Weights of a small GPT-style language model, trained from scratch on English Wikipedia.
Size: 10 layers, width 320, MLP 1280 squared ReLU, vocabulary 16384, 22.8M parameters.
Architecture: RMSNorm before each block, rotary positions, biases, untied embeddings, normalized queries and keys, capped logits.
Training: a variant of Adam for these matrices, 578M tokens.
Each number is 128 + 32 x the weight over its row's rms, rounded and kept within 0 to 255. Layers, rows and columns count from 0. Numbers have three digits each. The size before them is the row's rms in percent of the matrix's.

# up: layer 4 MLP up, 1280x320, rms 0.0989, rows 1095-1132, columns 80-159
# down: layer 4 MLP down (transposed), 1280x320, rms 0.0907, rows 1095-1132, columns 80-159
up1095 029:130149135117119134132144164138116221182132073138150117071096121164137131120089079141166135028097019147047116135143058124129129068115075131119131112119124129102113071129135146121092064107134144074136154180221168143166117074134108133111115096
down1095 030:140115124083165120116124009126152084139157105130126116149124129121107161158083145128164096151141104103173112123113104136145121177073121115124152092137127107124143105141098118124105121187149111162061112145088148136106091119115113087140162162
up1096 023:140108127103020105102135120124202166094161088049073151145176177138116139132100087148089113146137065101127136150091118119121111117156184152127098148157135121123125093116124158083160114064106094115139159077185136029037161118078157148097123136
down1096 013:088098079139126119143127117153091141137083140104024121142075155114130102131046119152150138196148142166120125103086113089139137128153107085138141109117100137124172183163110136060141107133132138113123111091097144255141086175120145105170147162
up1097 022:147176157105106154144109145107112183168101047111104172138079115162114137119106108132162108168155105119123134157050130129150135128105113155172159113132139056106126105089103086115120097121135129112119189137139146122163140181121101123124137113
down1097 012:136102126131108094200146118168117138150101113136000148115121083070088104137104124121173126161113086135113135157091119144136173099137125095135154136047160139110135153161134128116123120180104145146174173131048134182134109148142178102089144092
up1098 027:155100105094129112137131129180070138134123123126187148126157112118112111147059099122183156095131200160094161090115071105103139125099123140155097077154101089145099165086098129053135089097146077018077145153128101130078073154153124128148079074
down1098 024:085110178133128079146214152164102152117153130097081131128215192137118139181144067120095054107125151144121197125153153116178138132164108074092052124139074169124099105184117085143147146080158178134088144158161116168128179146148089099138134166
up1099 178:165155163110110097150091091134180130104149048145101129089147129091143110145108067068169095133122139106135112170163114085128167115108106147101134198087163157139156168203103174106155118116129122141142140155093101143112073037144171119154167108
down1099 187:123183179105079123119131020134126079145192124096087134163106154135110134177064100084108145166111138074157134173164106128127184116132108096110155101082135159143103157132095095173131139132117102105093136097094072106153117149147114133118149182
up1100 026:131122189145140128113133103132085175159223148143064110134113136119136121130111098140144115064162069071114119137130095104089139095180118137136128085115114150166134155134082170137105113057144104114068216092171170081120067103114174135088160108
down1100 007:110096138136095099147159154154116162154136097093142059147130168105167104152151093157108123160083156137122156078114105150170131077133124120149150060088099147080148204158115124096176126120130134187156093147193177223142097143149107101143172162
up1101 022:121160104146131137129102148118134213160108127088103124065123093096061116088121129113139100020158164106122155136064105120143089118121144135156137131136098103123126106062092131154198114109150141075070121142183172078124036070109176114101150146
down1101 012:108093143156107073176164131136095186138151105118101078174070167112148080152073141132178143134069128165101141095112100098113137127165179172165170129118117196108095184158086081121128083111106144068149130097123109123109116151136120092159134124
up1102 029:118081127185153182126115156114083171194175117128154164153108175110085140185114138137109106050097104139137086159113171122125145207118121127126115058155163157082149100061108104088104141065164141024102125166213090071095061098137108127155147148
down1102 016:076063124085130128163172159172162121159121122118121150131127126136139139098127122164150084122157131156132129124129075132130157145151140119132124096143075142072074112161080125071122094114075145152135123075115178160161094124170126125152131126
up1103 022:156129150162160115132110122148131150154168126143125117123175120068117059110091161211171128081137096112079154187158138165142166121179099124113143143148058131067105114144092099089155090073151065039094121113174102107081048079141114151117102148
down1103 011:148154160145145136159106144144156076172105138108095133137075166146152195125170102139156136221098151161095149084114118140122135161108135124166187100096070126136194196150069100125149118187134135180074091129062129209130126154118162084121124146
up1104 176:164063125140122081097137162148106120118110109120152142126176166126105093125074145100199095129148123103154142114044122118119151142169083103145102146051122137104119155101116153145182185114106121103103088150085157147120082118099120122168146154
down1104 183:143106177071116146149135133150139133182119110105113130083114110157125154092134145085141170150091163095131127175134160141075091106076084129133155095170114127094131132170159121154100216159075113181042116110142107174130192124089078135180125183
up1105 168:116074121125137137075142163122073171098095131088174132114159122181093160138108121082114123111141111112113089087027099149192155162104117141168117102168139125119143077181155148174126138141070150132153122090182110026126168102162095129144130114
down1105 170:083192110144094128135151138157201105150104124123143081174143134062129114156094086153101195149086138135087129167147133067191132139137147093116088082109131091139089046137111156081144157156082157164123115108162086142145165110080160107076168151
up1106 159:094086188171154160139095155161146133126149118107082141161121130129142080156118147086183122091097107067175123103098130125178098105126214177143085177093085135147143185109123131122054119149150131111133112154133184127149105135131139181173170127
down1106 166:147100146166076123154084128134123122119151102079154112187108155113079071131164153147146097156188098130126129098203141151147087065147154057158124088154102113087135072105060145155114196125138169114116156082084149158161086118140128167099155144
up1107 155:117082105147158157092106134167103180094109105047068069126103162139128178073084138107120085165055058137132114209106097109114107145126119131125187164117177140086108108123069134105160153049157151136109175113129164074100162104141107082169111083
down1107 161:089120176097120121170157167097111089165096131117179180107138080122132153170110139092134170048111123130102103117142102130137085146129087117134109078111126127084129130148154107064154150091158095121143117206125115103110159054116151143138140096
up1108 163:084153083152168126145125118117175098156187103173114120092125147192056068132170099133124191092118170193156142108160112147100144140121107080125130122167095138110160103156139158098107147093114131100133140102192128136131191130126153043159171127
down1108 163:120085089083123108130178122098092141140162089105151108099114091162102088085169136128157102100119173151185132145127121121160094144156089128134184124111116160181129166073154141111129120181116131148110153066119067197067156148111066129162107122
up1109 037:145145194134157098087097165154092129147148111156149163111157113075188118152110135096236142056145100133116162101143109142149158168159125120154091121122165117134092144155118153136103186068103132084139168088172142072139126106119157161095139113
down1109 038:173092139117127117076084134128141124122113136164098089095159135089166162128147100128114102185135152089110092118126112165080147102103077095129133076096129152124157140113152088082146110126156118092178083136066133137116118163154182118135129181
up1110 033:109123090160130158165170126140072164140129182133119124152091114132111152122125131147134093065195113163138106172105167097141179130155151109144109141089125128154156130124088102117157106074134110041109146131192122095112097115031125136145155103
down1110 016:111105119170173114151161193092147168117148087088149137123169142111128110053180105107151155148116129130176138110070137150143165118149038111107139104029152138100097116133135161143170128140163145149170080156142141116158206131129089177144146148
up1111 030:123084131178153138114090103123140121144137148154124156142040127103108132161124157130134117117163149156099116114123141121087118086157137171202107167128144139092106103158110108114139087026204169111086162142137122130110153104132155150147156130
down1111 027:088052095111093122166141077134127134132130147068072131153040107030107083168045121133125132150131107097064124133168158121110114109150106124141073109171177117171135222137139138179167088131151125126120115161112117130105109159126137160131114192
up1112 029:138086142126158118109135171120071127204153154102057138075130071067149092094149167162158081058151097149117135116090156137175114111157073196149137149160104118076060149133101072093134134099151099092132177093194126141120125125113180113107139070
down1112 034:116130111119125096172175216130182102163099138168169077144087150103130145117122102116150141151138148154154142084109140090099121110147124055095160100119123085161140173098105108143130131121117089106125080133082180081089095102177129084090164092
up1113 145:150135072179121120126105101098167137159103075163150142072153168120130125100063137124149120101132162100136106038098138163246157157146071105160165143079079125133128061151141165149128180130100107127096140122133171129147111087128121173173145129
down1113 151:115140134102093118091129157159128159179112180072132163077147141115146150127204112131077123169171119134108130098157117105125098126106107132125098159141124108126135163117072129128144120085126199154086127129126057169109139118082129159098153168
up1114 178:090087085134119101114096145129142096150111095097121171162120140201111090140128142166123089104135061127168132106140161095131182106165062077144114165093158112129124180115117202115144141101063132130155180136125108133151067093116079093134136073
down1114 176:088052197076111132167130180128137186141085120142156129116163109141100149124110136176146094154109094087124138105128104081091086104157186172123118115121131079149109157155210153173123135165075033124057095158097143164177079181130098178188107127
up1115 164:103108103142111146140157172170081148143110119143079127093087111138118104130102116071175078105082056088079114101090089125076090099140116118120117174144107166135138151105120162091134150128133105081135109091183091097147138079169155113170088134
down1115 161:108135084127132141107124066145186091144165117128106143100132097133170112162135125133153162143166198075137148121128060150165178109097166094081070118158106184101103126096121108049199082158154174158123107099146194162122141101086116142188133142
up1116 155:152075101188144158163164121152105194179123118108134131116149078154171139050189144149133119087116112125061187118107128137112116134174157171135111101143143154089122114138131131092152126133127104101101083125142096131111110142143130106135178160
down1116 165:135112087131119140091117100137117095198102100110117146147151136147068139126128126152104124069098101088148054078074135118132087056157119149132132161142098102104100175170139164197170170158146141109145148146143062166192160089120170132118139081
up1117 027:159084117135171145103154115128096183110152142139143110146079119092188120145106138154098132076135072162109154182148129133127136116163096175128100114143165079117144080144134163127140171004138129076122143078185106087116121109124125152168160166
down1117 035:103099094119072139224131100125115149099124106138075119067107112109098183130146154202124142137128150180166133123095176127136179061198142121106170113144086157144154105116122131103127106118167141113062088170144110107130131174119163072184118094
up1118 030:141084177170044130170191086127099128119139126128109104159109078112131128165073071135178093129116078140093174137039132126097160164166126134146119142113156142088168124139143131069109100078122134119102087076171152117127120169087139153106155115
down1118 026:090103119143094094134196118114133078205134096130115086118131130105120104141074164166091132162094178122128169073142117199155167127138147069128131087080113164104161204106088100128163145147100121185198128139097142190157045119163138116146147126
up1119 033:136092164113118125114166165135085172149123148141129126141105074109133146152095154184133140080118107095115116164103170107126113147158115153150148154168091068117116159158103110112162118040124170000096137127185135134136068134150112164136131132
down1119 020:115110139113108129137195124124124115131100110081165035116105179174179195135119076164190070171074156176124153124135089145121165135079101114148162012124120124076103145118088096131188106122117125145125071131106086129090020167169127117159136163
up1120 160:156166105183154125146065168100075078100109166112138093103100152131055141096200104143119118092131069100080136165127125166117133071177133143129200058153100110088107190174150155116170156106109101125089114089169129105080123121120148136094127129
down1120 158:038158115143189141129115157105087161137107109186123187158123106101163147090113152138118141137152104119088092132150149181136133103126125128122182122166118131088131151137112146122113115069111131138113114181145089134084067117106122151185048109
up1121 025:164115146138088122088109130150140097151134097090120102130057140124137124148104096124172156121170118115092121116131166110129157106134109179156049102167104112100110192092046093141203128070182083080144130148090154124066109111147154158140107103
down1121 009:132073180131105095158159150138127093154136132119103125141099187112135131148130112136163130183100138153141169081101093168184144131124124110141186101096098149118124160171098121108211115175126145186113121105078142243168064133156123075143184158
up1122 027:139085134142142128104099108213101170088163088144138119174153039091139135108109114117169094120133141112130136157135079174141122116139116102165155143107153118135107125126226108052173123038143139057096097140157118138101116142191146115100174138
down1122 022:151157114119135159102117145100129142136133109154053178167102117142138105135115138080173113145112111099101187135131130127100113111148156068124149134184170117121091117113150179146096136108110129167134121037099164210132151147121134121151115136
up1123 033:127138175163116139123122129163169193119129124062162130137111074100183131097125170109131140079109147097050091149127095120099127167157058134121124135141134115183116047137117174107127090037132162020121126118194145121125119117177158151125183108
down1123 034:112127156115054110175093111117094114111080095166080108146111152110157105098112144080100115163139107084126160086156141114134094118179147145113172083175164133120109156136096107119163136177105126159131169112111090175174091194171142152067126165
up1124 172:114102154068140117090147108145159166113140104107101107131121134115074124118134038123143129099050135097080145060073111097119084128078133195135090178120155155156089102154147126130073075059133106068113085199126165077111051136127093148164080157
down1124 168:115099126129094054116168078173140112108186189204120101112103178148122108083146121119141090089126136156099110142125160110115116120089117097161163073148135146193095141113149108182131141113132121120100071143123098169123184073122100200133093099
up1125 024:107156163133111164117074166124110142094134135133155099156209148149109184125148135121078104078117096124158153163131140060226136075135100118143054131148144095154178110143101112150131084087139144060028130062114177144139150117134145178142156202
down1125 015:109126065156116126216189172125112152150040147124056116109110108101072173147121100155152148183147172150129142134090126147144166160117130091143104130072109134122159159136115114136139113131139128141138102160074148232141112136105151145136160246
up1126 155:107113112154074117138112116099142179097143103104127140105115063160116122084158149114079080082136149117091120196159128114131129111165140117139114149173116115189039152121121141150125192115170134082170183157142076082148114084097111119097153112
down1126 155:051180133175141152186097144114086113188143145127141099082156117137161143126157187126116112096164214095144115138094124110097158214179148072118156141173125130161119095128086150118137110140144181135166147143130112190151114137107154092144170107
up1127 033:138055133154110150132196145175068141153129138119125079193113133100142163140126115108121101127073142093136110142055122134122095159174124131144120140099123119077160060180119138115125119090076137106099133132179144094083040139154116146125159100
down1127 038:124111138140144035152160133116225041160132118115158095138141103119090131109092110172168121225120105131140137115131130137174171153108126156148102059134120159072135174096125129131150120167114161241135108155068083134141102133121162140123132132
up1128 193:175167164143138166116188105126101121085155137079090143081103126086117086116130066114074169111065144157102141181125158113156138075148168109113080163140175124061147061142114116166113130117155127090118110146161146138151135091092119135116132125
down1128 189:060108188133120078145102079132119094092129159187113162106113112182136144153144095109090171153162126101112141158191195117144154168137180159128128147089122079155099177109136153159112127134135136188121125162106170128127071150105103063149110132
up1129 029:119067162171102109086108102148078161178165129142117150041137107101071146113207108162146134063138138074059141158121141077123112123134095155136118147131118130087129101132076179061107149114114050082115132143168142136172078169087157157106157086
down1129 028:109124080086152099160139091112188142123141165108061137150112124187135173182140134120154151200162150129167096119081123109146161105141199120141239125074093137095173084144073122102093038144101124148105126156138116194129138142103123078090114148
up1130 029:130090169095150120104150110162041190111099106073112150118131113154127108145099098125210107085191152112133129131151118119117151087156081121121084145167111144082131118065136092085142065051101145128120135140144121062144118110153179136084162142
down1130 018:132141148133181125106167156138167104147160124112148130120086141144120089130163148156152051193121098099069146144095100173085149121122118134172106067102107122125162158148112148124191110133179090146144132114084147206115121105105143122110122146
up1131 023:154142156133102154133145123169108119093107130075159083093107163121093166101110122132110088097190110149139159094136143146157078153158117118080131207144146143148176094123157167117120142056159164053109127164134119142152161131150142114132174090
down1131 008:122107156141092089175107143147086171170182108078089087195121161116170105134085091138160171133093145139157165108054089148165163100152095088165139135091093162105119137161105092106157132117100157125150097076139158138148090188184124117171185166
up1132 024:123108159125076077147114141157093186101163093116107089134103148141142171139092135114106153023160093139051107132099137089088128127118107079139103132121136165112154150214151161036146093113162145048090129086168173139080075159115172131084137065
down1132 010:088064193148084087159149156147131065155120095113128068130141181115133097123113133124127105178112126142170164097148128148140192120199162110092184085108121095100077166147124109156159145158111143154151094102071142211179022128164115091155139121